config = dict(
    n_head=4,
    n_kv_head=4,
    head_dim=64,
    norm_eps=1e-06,
    positions='rope',
    rope_fraction=0.5,
    extras=['local attention windows', 'paired heads', 'shifted keys', 'gated attention', 'exclusive self-attention', 'value embeddings', 'hashed n-gram embeddings', 'an embedding shortcut', 'learned residual scales', 'skips across layers', 'weighted sums over earlier layers', 'capped logits'],
    init_std_o=0.0466,
    beta1=0.9,
    lr_head=0.0045,
    warmup_steps=350,
    final_lr_fraction=0.0,
)
Each number is 500 + 50 x the weight over its row's rms, rounded and kept within 0 to 999. Layers, rows and columns count from 0. Numbers have three digits each. The size before them is the row's rms in percent of the matrix's.

# layer 3 attention query, 256x320, rms 0.0376, rows 92-127, columns 160-319
142:490453484567516557451474536531503537484506518527524566520514403501447568444520533444490522404570538399498488539455498515531483530491580618539438429491546527409515510545542509430488516559462443638635476463509468481449460471618436469586451576510610472594459509518540550515459416611484505555504426525561558503534531507526430393405502559484542482509537552515453483484536413370442472459521451506588595509473457481443538416491393512528416454500658523453488532472582527480551503519590507
165:474508475492519611448495578529545550480505439495562422430526538509447599406467552459451458496510588476504492563541457610507519564476523542494513395612515468462405539511531542510423580587516518547486476543457488520547382503575442521523520539481498489520391531513496553514461563536518540492397396497461534559477522499634436420397426470507566457527405541453425407482550571477405469463520480433529521506457485459583518416521536530567482471567527561526514460540517478458410553460522510
124:490429542460570511524542519464565462526508424468547485441527579454415463549451454435535420522555498511505517481558536560545525562488523422430518502532480427510505518606515586483443490531416517481479544481493425437466499375505573545444539483495450461455519473513405520505465564420523500334543553425437593541482499607515470510499542477542458593497404477433497357448558482431441499507479459393508499461572495495629387531464540443549494450513490551542600435532468408513531469550389440
137:538432535548524462549527492477548448563475528509521526441486514430487456578457451488580542573537442509550489557495471377527472494517505413542525549485530530512548497589493553418501444448493583509579512506529463497495532450450550482462552539510552477526581396509509481541490498470532517406583533504455607582481412552449414560520551557555400516418480473549530504435538434474505556511488467479504456536555534522499462476401510477545448452500460529513514571542484425528541466573440457
075:504584474518493507540457499585609569400538459507446459431461497526512421518469512488439416460416516509454474426475550549568478484463446442383540492473469543491500496511612485449543415465499483465490538573460444525493536488459478496430478504587386503438530507521447433531499467438515498418477526412492430486520513507460535498475488490524584506456520437498473596497469498464461488461433509552508502450508537477516421470456536493413522531513422562471546513540571401469540592502455478
081:483480509468564477516502460552537535516450507437430530459467533521425518525496517511499468499520538547440509439428631616486462482443495494488547474498466522472487495462593439415534527518535505528512508462454526460484481478564432447573491452533394500431503604528415373384557514447568399521556529405503464461549544496464560503510481572520548516482460534484472459498523483418514493524498517565542505378482549512559510536565514550447559510584526530462488497497553493407465541528561518
077:461476448506502421400530455505475511512493554448539551548545471557629470506477463553541505523511483490546491551499466466493494485531567585604514562399545543459534488475403452461590440564585465515497501543600454480520570520447449485494459521521575452448467576514568531439613553457472451542559497498520471502508561470473519608489463531486396484486599476529521548534512439563561480478558532577441501428497492540489582425586512474542488550446517472441519509436404581563495507523566498
071:544532482430533458533494450479501432564497492457497479476465448452495550493492514433540484472478562508536629560579573556507593493602449503476475454474471550449454545607578467583491540481553575534567515427484465416500472469489474514491487504518512503470490463492517468447488509554555411449549541525457620552470485483544487519504534525582490499519463652551568506402537446552482570513437505507459469465566580505503490470546461532607573524496438487565571494441467476537519451454482421
088:518470507472452459463497514512577487510510525521493609438543489580516481469504527443498486493606532532504437437533513535458429611465550494524498445512561614445431427557447583443502500564447465538483459529487484536459588402470552520576457439462568450537509519512463446485530507486517495490540478430398515513497529544518517557495479520525477479426465417490459490498518386394456492502490474541499593530524471482533536542492490586540527438513543504477429553520484399480549469514505569
079:465523464537564472500516529430562491497501504506464523510452556470487588491505456546527510523485524484487511571441479460465546421482506465483420540602508540467512529535566480609469536450558573519594527485475468338416489471497485505514363478475523554468400519535549570418350499518481462496552524587484528530580429441525500522490479584477389539583481566505580451464584466499489526444490563544480499478492519544442559527532403438558462466532532497544518517548494490472552545521572490
076:499529487558500462456393475399524506468445559552451576470566440419500498548472599519457502489555536487587555486479544453498477525551551558524578518479525441462412541499498484523573489475502470564440477480477430474527629532477469487511472520502571528558466471530515571450546526512481402597470401506505411502530541553555562476573424528462416433421472522508485465574519559497458489491546520555434426436448434425482578451538536629449512435455531488454331448455439557490499471504489601
075:427490514454520394513477530547463412499526470474477546493471414498463485500526499557545515552529416562518541479560512515544425439562510435391576544471473535437552578492466502537540541475490561527537497502547512460381589520487518531571476556500387497478603467590489480468573446512523517420534548486490494414498458482523511557570496469419543451407520459535487530560512482546484510503476488424528451551555523591503448425519434496416424435440534498428472557499525457535515518610448550
077:494576518464544540571469456603482465622460540472524614547459477492548487453440489502412472476506627456484508485485500561538528386445421493492453523469514491506538463550536496509509440502416564421503464429480443516435503466476519498525498490450476476427476424428528520619487517516467557426536513556432535562544423532524464533464488578477500627497487480520529558442597440573554550542454480510484590496525501549471472520546503425524457516514464485516526504504499501479496536464390396
080:468471512515477522538410448523457505504521513480570489453538456506493450534526473542512511559540519409512457477524546504580470513498510432512653483515450363425451499511570578534518510466477495450486466473484546457504460550575473549474665503456473450481504473445379489542648530521535527484484517442489520559546485600622525492536518568504527547440573485506453548485582415547553547527482472494548475542476389544624475503435558641480493481530484526658473439546504446518394534550438462
080:563418513459521552537478536432533574561541481575512478489570433469520502495410535466481455506586469424514421531476466571530411477304460478480484485559445431411514489443522499507515480464462570472466534495438549506547452541522483498423514553476436492482460428552451425623454442453517566430464441466544490499539521494444503488470506452520558546485458506539583453469538587573463510560560623484498476515466480481503530513396488567520533527532529571514523492489528504474417502523425494
080:498493474487571534533482473533482476487484462450460489567497561566501386596562414434525476496525479562517494439403567523424473478496450403523463531500486392522594532464476502458505466522450387387491562498507555481520465487539558451498541454534529469505530505559353537486564563520537504429448514425506519546510488518514533505500587520465505624461560440459498471461473529583538524466453635456531497549555453478475493525392511490482576532507588443563487460591511568558445486520491434
079:474439560469469532504537459499560562472504544528482471462474499626424499529558493532522585516549490500504527477492477461472433444596638439521558534482472468433547447436536465496437556530566430509495457484462550508531430482502513499513619483571477494555485573556416460417514496566505484498501487364523523453590568539488429511537571629501505526482538520512488449459433522507523569485546394518472500520411439494479447472475507509403568503422497503628464552603585503539435483547491574
079:480514539476516488487459506484471398474497508464431535493498499514539514514463485454505447511448560515446517437448568572576519394450470578511528391509511539487451571471498466442459520543547505603437528575500567478553528485545451467495506535535547572439503591464504475477472550461530395530520494465488334458479398435492555532473442517414569479561617439535461502415518411436483428518514479517490522580425560480502555498541500529556565450603575494543525532485526575529511525537612530
089:387531471468487456446451526579493434412501502487560507533536509441508508476534474576540514589531449488564388486551386435461496532496534548499536488506459488511542489506437558420510549597539446572517528564525516587526532489515449515544522541520496491465597508471496466552554475523472546576428553575551501477521566517475462465560482441481588469367608501492380504529468444496471516486512489501542473523468450541548465473550459485396415473420581440508498534503515537543468490393501603
083:471491465493532504480435498459550481552459541428455502527579499380504545456373454486541416560491463496531471532513454422512540394479492512593503486445563506515523452537384500601555496399514498441506448456551448422566547545438536502491494488503504451534554434456515446485540542568424527490477523556544514494449508500501404470524436547440489515424545463471468583472511578598537587495510537519551386522552410504553575507552516425476562515490407457470444491512458524525425478472413528
083:491499456477439536481494474520473457398523568447436519465466628420553546508450546409497455435576617497522533578465543579480438519457407616511446501507482559436452435602498515589488537530424459444544482542422515552570497552535409549601398492517448418516495536476529500525449487502454456538450425443584489427490509445527585467501546563497615459519484522536466583485396567512577554522508579489532522417513493437482500542471459594419514539430496512534475499474522494509438523528583521
090:523465517432484462566515511559482538435551392420454500515480568483513497530584341556513465438523486595495469400482545529504509507462471471459431485536502443502510546545513592481465402463490536380452614522506520442504499537473529450509476501517585532455556418436481517479509524481521535493546587490556556431504498530381455512516472420570412541481502442474551523469454496533513427454479569491415520526577557480472525583484519513557543517465519464507591517566491473468601429529381474
074:474605562497466495548506486491523578467552480539508500518459497543500487514430541501544465461355508507507531440557516556469471460414455426451499569499579504540463466580573435463504538460547553465453525503403536418428480423524488531563519483530457528426505539498488495499480493456502445481475550503458472538534513479438591564456452457589498527583495516456570417454461548433587441437504507497438440454540529495548476546502513458498511508494421582560536492459465395493495525547523460
084:516597515600558523470462518555464558457433514587534596512471511499508518510508493510492434518495518449513489538541522432442539531510543582428514515576526572458580528534428494609548525534463489569463483532578510529496524442486485526490344551441506450560409502483601512486465554492491573535425551547524592540439501463605459476484457487509425448504520510492512488494533490440399528373436512520449510502414483490505553484604522428490461498556501359400470567510482483551473503476505522
091:459517601521481526526571504459434518580451569549606457483461534512527540535481472534493480607434468542633533551492530481559581462531606408562569577478529467539542391457491448516498460477500521452490504514466449465453552474506510455541559581513480492478542543590514486590477501588516493382526575507463546474564450517450565578565481519548503462526570470502537557452534472526574487568476460459501455521530520525504513444475442387517515480490536470593480562492473375481568424559462557
076:439532507604485499490506504513549509469442490462411477498562463446467469413453464526511467532434511414489512504544561514473507456521485530548547455494440550444457551517529456583514488449523512428483511490476537541521535504531464471527515521520525529509402599635442505593478506498482542481360495489521428524508490656520489412532503556404538544556476520477468452478539477534474488484503485514504468537432491555432566468552482487530472486480441484409472473473459535574487558351537518
079:441508432538567457566465472496520570473482549546429495511479463480526470528513485576529407507489471447470508477499494466560488416538527447511517435479444524469534523455541464517508495459498563442543566524580500405430492503536493502551442561529503485522627511569487437427502402540422493525374492530618511496432403524445509443517504525500563517492558518436529447416517499587541552593414540506555526487527607463509567445443466481451485555558545453452507534460558584503420552460529538
067:563517512465461473516570591534496557500519487561453570507540576574506354512575560575443510501536528499534412473465490426477502520499537489496461520515518580542513499469446586507526471442428549488387530490490485548551556574533498492477466482451603507517545499431415486602524449478482506613458519548591468497498517592526541536506512573433420485361618478553460458556561467509559508532495452491448576543514486485483494436500495520446444439470584550465507475576512613481501519530492517
082:466451443527438557539395442452430501465506501540566464454484491425525551493571507466568421496561428496559571493534554389617534488417524541489464486528528462587484439485546577472451527497433492516518497506462460519461456501523531540456541467457492490470505512520428478591439424499467445419549527541524501496552511400512568487476529495513552553513417454462568546474528512487593550531523509545461471484494563478573442518409490526584435558540514518448590486525506398492494449522531479
084:485485498498469490474473492502444524483434578547590428492495487440504635501490540461521454448471528503589531646473522489512654421535482582586461513520513535521511416459479423532450463528555455539528473504523525475548478496531478506526424533525369475426483551460661566549471577584496474564531462562510536458504478407490505498501506492520458370468563532555495611454532438535516521533558600477524588542496551553503557482561395475528463488561523406487469541449452503503538520518579596
081:549525533639384497507483516482502386474552474490507639504610515464477535482528511537484425627456457464562525502530535400470618503470458539551473456501513444514478487501387514544487485496421383512522443615552527468548538472501514507440441552445488515500587529434438509596542562519511482543455467477476377414487525529523488433543562528438545456492548487461481544513391455534534443485476490454503485557401482499528593470598438507494544468522513470484529481527479552543484430557487649
088:464485438546514491445468523542510531511517552530578617475497493522466528527453586523485500538541505450539510498515515464448529471546516503605485539480520480480516402532532474460513523497580471520566438457597424405484550466485527486485474511549497558535499591442442470504523552520564465624506543516517519535480505499512476525514568570524431569476522604530534549403483427483558544518556453626494508495512570450503590362577561500466496526500389442535398529445513528547439509439507542
079:433563448503603512430482483530594495498479569507459448525490550400558416504413492562497502485538522483483523536429501530560488557423524469574544551473517497488527578482401478498605537489464520461491500493461497571426582428494555411545480488486455554426534515503569481565535581456517495443474547418465418593467411449465540594470504540489498566466514441566415684513538506592517512610516518575525485506539500513493433544473439465412497540617513506430480574427481518565452569508516470
086:532467538520490508485515543443519563579462517514463483593459479684414469519472444517425452513371487444547491580469444519491518480531465539448411474483565537474516470353552410541434503482534507525506446536480423397486446482511477442513420556478421467452485498537535509561492536535574439520486439492475481425424505354492448550447507498552415375530470504414461416542410457543472450547514475476606539540522439551546590538490508496541518522532485452476456466389533474497446537530494427
085:529511423305449493507469544484479431453519505509520466456627461423569537425456538569594480548501452443461524552623528430487448472505474565494467495564521574430452491555431510471497508451529498551543499582512456494533491550430564489492440471488428482487504408382537473523487557451495468545445502513517508562455535336535533512432559434527590478459500438550472571482516560588530540524488694559548522534549530493484534503466516565522481465462409498451523544442496485502451536443511519
088:498422551434458560519498513491478513540485506538561401475545496550542569504506510389483584549606465486501553528594497505465413462535451484489481544477477479608510511471617510435396504565518524516564522477522455561573396469420611544428565551507469574604490416453511488459398532465518445493560410483456556503468507475515475505511545468555479427517403533480516433375506494566517492538458476415503601487431576489526463499452593448399469495537477483582517536516500530520560470495480561
# layer 3 attention key, 256x320, rms 0.0375, rows 92-127, columns 160-319
115:484523574562491531526506533504623538547496503496444500468423520501434452447532471421473547417488534544546446539380518541413531476611565580447410492492509500518483492529497454606536560501542479537450509455350464484442469408583477508523490582510507517525500577493536447525437516622440449623498555547505501516562508528525548474436483525534454493438530486538494538470525423407487507514541473503485503486438480445449559497446443489530483485511583428503418537475554502475497486554545480
117:491522487521451490523468516485597539591503529484519435418415478408562451533338422447487467533424594470503436537512502515444469465491525552461526435477548526498461504529539524569407576490539530494492572583453550530505484448582435584500536563506500450544521483485476487570434524473538396582500614528474519511512528480554482464449504596553468486525476519558468495472514511507495523520461503468489469543498491510492511479425505412509486486504433499565469498385486560460522545509458487
112:540515506518573436533528558436520445534441447519492456417492509458542510454432435468512439494484476488559528434563479486539437543503543481541512499479439499552500539536588548505464604525460568406432528545406418568501552483495574513510559548549486423519529496421476464469512518441473385535534622496486474525444470457512463484540437573566480518501433579486489497357516460548545531577515448556493490458574564468542477497464549538552493526484526466557458499398539426468597497607388474
109:563517535526539461591579542448527457544420454470445390439457527515496478529512513510524525523515464590485530547547493555520449579592521417511526599497467470545567479498477581527573542525517514486461494471443414524475496485430594456511495569572508491473532582471472501433558525455479555486512526506413522509484460421536557568505501508548488524440499553551518464413552481525566523506589461518430550407498489473503503480554576531503489517558559506461415482438543380458536510551438469
080:516538427400566507441470484544424545537518499611464525590536581494557492547586498478471419492489537545571453453455458577519503473570489538433485540564496436523570486519446533456541509439499502349527545531424549574468477445465463609390476482572463454426551446484452453447503518438453542468509495422468496453395465388487544481439491449528508608461629443466547560495502476458500499477509572525393502449621525452426514439488498488538499502500483460466560441498421487518471528452394502
083:513498467413504557608487453412486496472474554515378452569449543443538512436478539462498426565453528535511518407459540564521455555477495513482537489448494488478475437521505523492554464463528498605463451483473518520435537401483439545552420545500578495447535572526418474456520556510581514499447465381503506409521442416459562388680454431517514608528572559437544544439551454446418487437498553554483554554508517447469530463536454415548538548474467504443560545421514519516470458538465541
096:448531495518444452488562432523491511561575600519576530497570464560539426477485491543568444434432524537479528504497568409554494540567593501507484578502471535498499451473450465455520447482563431503505541419513465495523584503510453499505469500597478473500514435531529540405532533513442547526558490462521449483570560459453512544429479386415466447480567449523482479585552594471523527479516552606492454441433481514548543542490465569431534449422574445492483511551383499500497539504544535
089:429526511520543457466482541521498401514426543434455511472443433453476493479468493461497494519530531521515586534538450525481474456524575540634609465444479466499525509536520532490524529461556611475504531452509476422486515539482476537500562543606588474477571585462488481509545530489498455481549557598358484536483426516490521608498395429534550526522544587573491494483586494536552495544479474483487514514490490467460603454512544494614536496535485485532549561390528499496527470543529514
088:545545528524537444441556485443545579457473547558525484458416493514622459421507536528471571424527557551529469408528581576487448632518521486527483551584533490493489457529546496550481417554453568609492503505480428537508409461506504581542363560467512537458538586458557521546457479470542540507464532505451470469531487521492505510478482508485467440469572523490515530466536551498581422498508534493429609526519563467525459508516561537528468489493548551554501557571553486461414460455519430
089:490497562555551535516480526462527496517442437485423564517376486530445551443465425480503454538489584499472523476481498451571605487557468384536532458474470625450571530485491461468512504439563501566538534478476462440478518452542465461527551536500565493486628575594564533482537475528556539574560554613448417538559472565518479470631371521519539484546586540552430459499521415504426502475494452465510478531380497539495545426551390475516486459538565511596557578502540501537547525443543483
091:502538481475502379487505502452538486491539478535520484534570471516504591509535545460540526488512423518408576533477509366417499523565547509506490521525481516547457427429475407417487449449453455545505515518488431519517579541479569509544431498510473565494476524536602535540533509552412515526449583498483452471519455410386502503431461499478501501448575446502362378515490528471537544518545611512537491409542504473482536470460485433489479487481581446509427536522395535432516542581505533
088:517505475455496472515526448456468484607509552495541494549527379479523460511544478494587538538477432479502512459435576415495461501521530469484453600536469483572550462534462481582465507380574533550558526412501479500446497538459479596458420500545408515438491422573489524444549456502412429561558555455435422448514472499407564495467428410458515455540590534469498457522508552479574569519435513517466494473565499496464476575473472446468495486511541514556479468457361566521564495586514494
080:480507394484522542382498509622469458402427500580455453559471513464472527422490458442485405524437552491447431488519402541518502489440533510540521552577510476485570476581443541381492446605491540425474596479461542467497448475548495480437528407513417483437445500462460505465504480486508488505467610603430484537527513583513497493480538540563495512433582528513456553466603422519518531485496456388538497536475427520546513473549606437606545504524458498553493525509468534510519525545530410
087:542451440497450511535445531474423489437488543555413458520400510433524561545495509463521531574511490555551488467473449561515577437481471425429549540517548358498486526490481501527436496519493500420474486520463456486493447402476485469453471566465420549462527464429398455525493542438554430417457500448473493547481510403475523493601484531540513517501525544563502566408494395510532461560564505502537509519600500443550462533489508477528626558474398486511427462434576529485448545552451459
083:465534569464481560465526528485498536401482434554503505563590449488380590538418434495468468507420468460378484537484440499471456558448407492462461457466471524474495544487531489520529587536393530477486412436535554519509513530460405562517578520493509467566516447549496423584518501370516478401493512430541511463504456461465466445494582532523518559452428504460443526480469398595430505521505500482587581531558483487437407470454517459470535563536457545486451432426547479508482425479501457
079:457535499588537492400545595466449489421545500499577485577567518531530447538540481601564442509419554521526527526382535487463512484506468474517495522475510383541509532492441480546482480583479474470446491523512498510539451506536466481569538473462471494352437522478470473490497522560483471559436498536447467367493464446411483461498486477552587553496578487457566470451563530525482462445474529485495435483599412467503609491372539496540543486460511499489490464572437536516437528501493441
086:490579437462484495426509453445497440552530534518498552508418462530554459565611477489531533497489533527544484464414496532391503522604510492543522549465512357440532497517478497423532534507505456516497469538537491533536559451486524427483502479542574491476570528557443412374510425487541414594452512387521509445475465516450565495549444475543596504497452487507491507481486618505448493472563409536563417486465420434428518568482416515414583527413493488569450450462498510450426501476512508
073:485527560459444517626437517526532514482553555546522517487447573573595554409435534486483485493499547549539501505506570512518534551414473539494491424509560569520463481489521532507536453424489467621472481414449508563502431475518500493537488558432531571436569584437453533603431549597515600488527433395502532510559502495479521354561458502443452487530513494518498505447548436415409547553440581507452576533389555463526513479471440477486505468507434502450616481469593477491376509518438565
082:482510528428440533640426524497538507524579576505516380482532490538497578500527529455524530515554568459581544510525531533460530437506500500377509536516499550537548514398529486634452525456539520521513477530420531473536433476502459490507459605408512551520442520519505469461445506490533376479524499358544546476499526537547485481567602535470447448530481474471530528526446421478494450487539515568561437527525527474538393553560380463491540531517421510523440469453466459503473522461505513
080:420497476389518386401527545521504494538428436427526440486581442392522484515500486408519461516496479481482529510479430523449527545569562483586533625531451400396565354464486498421495463510529539436475470439474563462573520556461521468531563509593478444556492496493534521543541478565465498515495538597537483486376478487497449498431367420480548466449574475509401498489552608530534455502518513484511486486532365477597573441483546524564524512516579496520405506551417517428577476455584485
094:512470437533478547535485486562474447430575551483423441607455481470446517472520634406446425450495525556422497475488463512515551500501550583520499450488491477494377449480516477449496536559463483442470538479521535562483499538542431574494428485475476416507513526510510479510529505533456560575408532544576507435400440514440511432387646489480480557467410469544504524543468540541587500467529549457448623449480528456516591490445476562393466491528491453441446490464495504468456519578578451
087:435474598575508499448586521489506470484543435448509580447603498511502472602576456559573494398525434452573545443446534593510521486525483542483454581536489491551469549512509426548570486449465492417536491375508517426485509528566491472427595481520479505551474519489473574560451487502490467492647555533519469462530537545453428523505448445582489491498525508535496524529493525499562441530428526550483463484525512496495526487446541542512481481511628564527509530608410420430606381516495551
080:471554516491575492404461495427507530494514514517422475543483599514498472572465544480529424485503556483494522450505517497615439464550418454529509505542550575506532432637446502375538505528513500423448578603472469444377542503488380535507481534548452452475462435537483417533550508456506483530514482509473483547519544549489519505539413592571483634523478524489586507507458516464429544440483438502366558476535573505487470466496464543467515492392513525517535464491523397537452450499424498
094:489504460569453423581463551542519514493461429584598461454472415515496509470480525507472478485527482475478550539616465461506570431531538458514531457530482548502517587501461526508462560571526492541520539562624483470509511520538536542563525428497518472578462576549591562486522455506512552497473493622504484510432523530544482515487395508530451485501507486518495513491488468545407487491529529454496528521481538517457537472576493464545430428609525483392532500553524505477473474454534469
088:515528471468467496392590358535467507507534551523608472506526508502461430563545541446503509445493516514503573524383534445534489483499517460607542651571523459463585499473442486459507467488584486500509537446488486503500462447509521486468540495542436467525536434563514508380512475504505452428474526452461541477522461500495546556444510482491570521583617447524533475589506591499520569480486437524468487496509556490469534485512491494525558576445526534558529503480473479552584515550593515
099:511499490470474455552465503554565552471484452520485438455441437468435615416467482536535459550575472442457518478589502483457504485419480526448525435549519535441488498480544483606433558548456449535445553589447554483566455528575436481503485493457489554514457469470498495624493509445531565546489452489600519509497525607505453389539540564474568487484509469465485380484510425494380464480494527449532524478502381494519461470522455441444522470559460504478555461501595508514455519420527444
081:463488462573559393552502470566483473378515493498497436460576515366462521431505434582549424558414456446402567433457535410653464430496512488503540456504444500543567485473509495628433548442470472511600501476496545527458472516425400541563571490550524477502558450547480486477470440478477540472493442503500488528479411509465504459522455399467479490500528484462523560540576576539520619492526542579434518489479553492453596488497494430538466443547491492455532489542435604546581490550543525
090:572471515584466486575472551503533553466508484580518548521573531505475487416571455534431484436487499421389422428476509450531590465457474546413436529592459597483414511434531497618482510481434510531488491549549536459466566610562481501472477433416441570506483472478542599576415541530533530450492522475590443552543536548493536483502516508499453480511402478499516437485534535488492528512561502479518537519424535510525476552476599440436486534557467545416442440590547519449485555525513481
089:519439496518485519437451475541477508414425459518467487463515607552539524551540417425470468554523608490485555488494513420501560436534396479543423541614590560497447497481513530491523542495461489420561489552469505570469442473448486507405559641424523477477527479561532495545467483492496384431565490493549525588441439471484523506490513534524504511530445533490590444490477464496608491480502466576509477474535585564535397488447537517499423478560528522464496476491551396497487380555527458
085:472537487460476563517529451529412531557485574473554529470510446495511508479469489479548508443491572531505530560365528418547594578543501542602553488440474507500522495462470551371460502538558418488492503472479527488494520532556523480519590524521594483566522589572534533491579432553501462532463481491519537461485419505488534499390493464411499492557527460590427580521587516510562523486511545556476514566476519517453545452549422650529488555595570462496504492386491543598504508473603497
082:529563450507425520536511472549551572539468562390590504488521588540557521533527522539437561561526508571509553464550551467468565441523503496544367422514524502446476525477490516553524495544562492549474478559554508472537477518560556487511494521420481477446417535459457503633444494643468499490600496516544492442515497543469545433490533490456494505504537395527488497507324408509581486480584505440546559437550476562560575453486455582459476401575486536544521475530586476478404592476485529
090:455590454548444391427502505471503465434453498467508534482409507493558461470515512473547481611466569489548516485545520465541468503551574473618567479468466479489499461567463490482530447536489508557484499511551489414486540424524506592489523505550586494448568595531463467422506462519518438551471504527458519504534465557547512528547404475493527535436502504490476533480554459516487468466639515565549494524486498442489577409607501545533481469500458439514438571390492535564453534474520486
091:505473442506514483447471458482497642522510575524468458589611518576483431498528517458561403550444490472482478546436477414569505607478485442495534629523518552526469516468495421437514453459500466510538533423459512470437415475442511431572440445508370532464565473537495525399526551488491510458473520458477481486499492503374540514503570511481566494504544432449412392476575576389480523511391536516471476413487512514547498536457523485447514511495455496472476558538444568480490486564548433
090:494494528606477573457482526485504593477474488392574437524514528527517453486508478487469483496489492431494477507501487457490526498448466360472530454431567559459500516475522566516412526547465534566478474565492487473512488496480413519596508411457515511517452522553499527508512489522530527506463414460496531435563546448539424457556439472465509469453515509529401498462494412521434541470574516483538508542475481564589546411586491599588498406492609570406504472538549506543452514440465513
082:465547567452576427450486554460492505566526557583490574608518401538504490452468455450480456536464592463426517509498523475538566604560511543502487483526502522464478492474546419602415551470550583504523432482549497455536454500541473556490498486512414444510497393497474446561527518442518471483570427547481479580405534436507468520371578494453425511424450426543510480509503539445571491555460557515508547426485567551510483468510482561572431460532555433481450466435501472438457523452469526
088:552510509557576508499577486490494385440474512485549502551545460436484454581532514519512477446499481522488512565490443472491394499503500503559500474426388427590498560518544532399528457569562487474491439467576498442460537527424599538482607451542546548614491511502471518434471477462470494522533531604439539530519482490472477669443469456516543481475457533565467524526523631546633538493519485489429448565389496511412509515512578472454419511460483492541525529518403525501472447525514544
# layer 3 attention value, 256x320, rms 0.0375, rows 64-71, columns 160-319
093:495487495462481438454405507518438522454497526549494544564497417366512516483532520514560576524559452491546538508536486494524529466463511461526519489498491440425456532463461443432506531544528400562581496520552531541557493581491498435504563479480403534454557652513446331653556445455501490527509475522548402457498596538529509515536612520521592467485553579599537398446469521420477541524558539497477468431453502421498488465556506486447527563393513438459479601419465502464505543486516586
099:501455542466555528555516570442502481548496512472520493413526500556571500435475508544571467519567471478473487517439400454486545494499498501525580519493519532519498577539527518528455453424538577522480556506463458460522490476454538472526492477523480536448587328450473525543481545510588482509574571501467441525501415463455433496483406447594447356483544427544488418499440474516498458534517546384534450639473521509574527573400549541603478440453486475635565508598532564472604499604437484
104:545546440531523580472482435529478491397470441550561469446538518525512545487466376476584458464503523474453496431442474476501501523407421528472477534514560514520526461436455516489536469547558517443485500468567618478494475507536461458497634441479460568473498452480424582408457504592554516480573434513449593522607520521425517500504523492461511455509490505431550640525574490505502505383506561488412574498479523559488457553417493475506429443499580512556686520571519463506483492447519510
104:518521471470436502486536553526493480553539450482524488463544433560451466481518452480518532533428461489410481527502471423469509453525467576508469458477493551543507444436466495439522497539459484526514517535502474447533555522549467514385421470538598539516482450394488628422539510609549494495507480495453468544540426523495482508444321424419445498520518490504457504462556444576425461480457533546520426551473471517554546425498536446559495452563526501476608467517521498505484503437561411
094:524500516555535501502482569490540482448472553472369482556509475541399437517419604404435518529434500417554481521521494437449555421553495445522440473479587535474455418543450477574534461524454570581519476520479457523490534509538446618516453476542558405539420537499505488553504367436450478510518462481482429382463445491526456517529535470515547537475546634576541430470433515352501533468526488516570500507480489467455429470502595534469532521460532475512408440485514496396538550553477475
103:483515447428465488473452465480527453461512474528470482458561495481467517538440487470505470561472444488426528510551442512533581524497436600447497458485509525555425477498527430498473458451462475477498515537527523521585552450428514425422395426531445501542432529468568491446587533595504422438520477522505513549468406545515414514466402473428483568452513433485428424455472448623490552532448527511558394613491443484508475392454517544474559487548427444512515531519539492505520501469470455
086:537534514405515516511468481501432459557537518479545391466463587491568566501493474500529456537490499533522542426546514616530450432444484546565414504492516510537494497467450581529525533480442461474407575589467479482522425361527535369554508481546511501436504345526489480445565494504520523359445533476437468501539497449441596430449431522500532520497502474414512499482550563508481428431439524436538468561495576603503512463521455503436419490567538519519493472448478473447459557431508426
099:507515508439491507433439438501550548417407432573375602537493534541486384498488481509554451479522497496461422404460491549496523513443479542392378482502468466430502506481522430483517479522399457505479569480528516512483497441517566466449439445473390446517476474502505544543538554462493469451458456538530528491535497392443530498507474536439565629396520499464447561504437474526494532578364506473599547500548508499474365545460563503450544547510514421449473451434557519518466545432503443
# layer 3 attention output (transposed), 256x320, rms 0.0466, rows 64-71, columns 160-319
111:476400600576476488510504531409497530585405495570505531499487479484501497486539590490504505478523495448541569464447496549484489524509528444459518539426486408432503448455552455471419532468543444504465602483508492561548463575440547529437436474513474415496511519513478454517545444511515539551439519456538457529420553544506523484490650537546624522503484476466432485423534534476490468519506578418508491542467497437390492465520499510464568510576507523430500486368447551491435518438471546
111:527469495441483550487478550479505541534580476443493432551539481550471540541470443434461498585518413546466463586566340460500508485471494482518495411533661542533531540494494584495435464444479567546435504583485396508538514507460557459585540464509499503507557486480477512558408511505505476485530434572420474424454463427451391512560337470616462406469534483566492462543490444438528478495508413443520522516500464503498525498490488602533491468477572486603498499583534476522591447539491473
130:437561467511526561508498468552488485493565473482603478398468497495482422538450421526575530521506488512540502405430520482558554478472490538503554470539526521524557502472448468493504430500556498423415519361476508488524446550491525492550552394449526533513542426473449564395513472438449537472603513486407628540492566493441476504534490518570456574461424477498599556491510434414467535389484523507492582546481538507522488564428383459529486543552381565559538477548425533491503459594490432
103:421542416492529481444501470559528496482526526493549475496560497503522625479494466498505514490494528452464450625390503413539531493520498570579540561499531452553496493472608507538524500499472492508606464556511510499558596524571546418502413567514479579586503487457466424518436554507551444445480505512515547460490436534510463532468444470431475387478441460494496536479527428505429471423541380523401420503464494464575513481504561457524534468479464445560529510520518462404496396482454538
109:477465493403529516480489526558449420483463544505454565621449555564573506413411526562420501454472541548460576506526487613530506512520555514503425556526554464480465474536597481563534488498469480531495542585534399561453410477512511608540434569603497477437492533529508475497520403550435483572494542521556441471445415538558510499407568530475575516558509452521432438521548503464566554512447489397444523488459529500536418535561596561509513507439522387560501496510541522488505511397531557
113:576513410498533484476489484517497425469503552425472455455527469455411581593552502492550478483495515499505453649543444459543404622472405487573564522476415535509512476463545520472494513506433495448549462623521574494505601503389461394488466497535479489607529548496444404516483523510493532461449433536462515505490541503429524478463544416430564449474502443525448532515458516590459472496480488512582457504433490472572563452524561496494522474519493513498452511542555550425492545476544531
092:496413505523471480542570476532495588481561551469525489544566514521503489569479528454540452511498444583540501511534512504442563542528429599550499486535540485537557483500520576475504532430427500491429472438545506411545477502608520452499543469496497501485592396519465423513591423533494499459498468520469497466481464484528480563535415458488512519508544481460614456533484396446539469518487434512422532559505495518496525499492439529462462583531506484543513445539520526453518555528540500
112:496573434541530551476402417466452539444402512485464550533518486537458438552481510488460424449455516558431466522501433498541534561462430579503392487563459509540523471511396546497511469568376527453472468467519490492494453514494497453463448476494522450500470423492527446575464563513444502420439488585499555525473560429346518437504482505521546611513516533509584528455471556547472514475467517521564569419477411526637504539516572496468492560487585432488446525421445484551510581421413482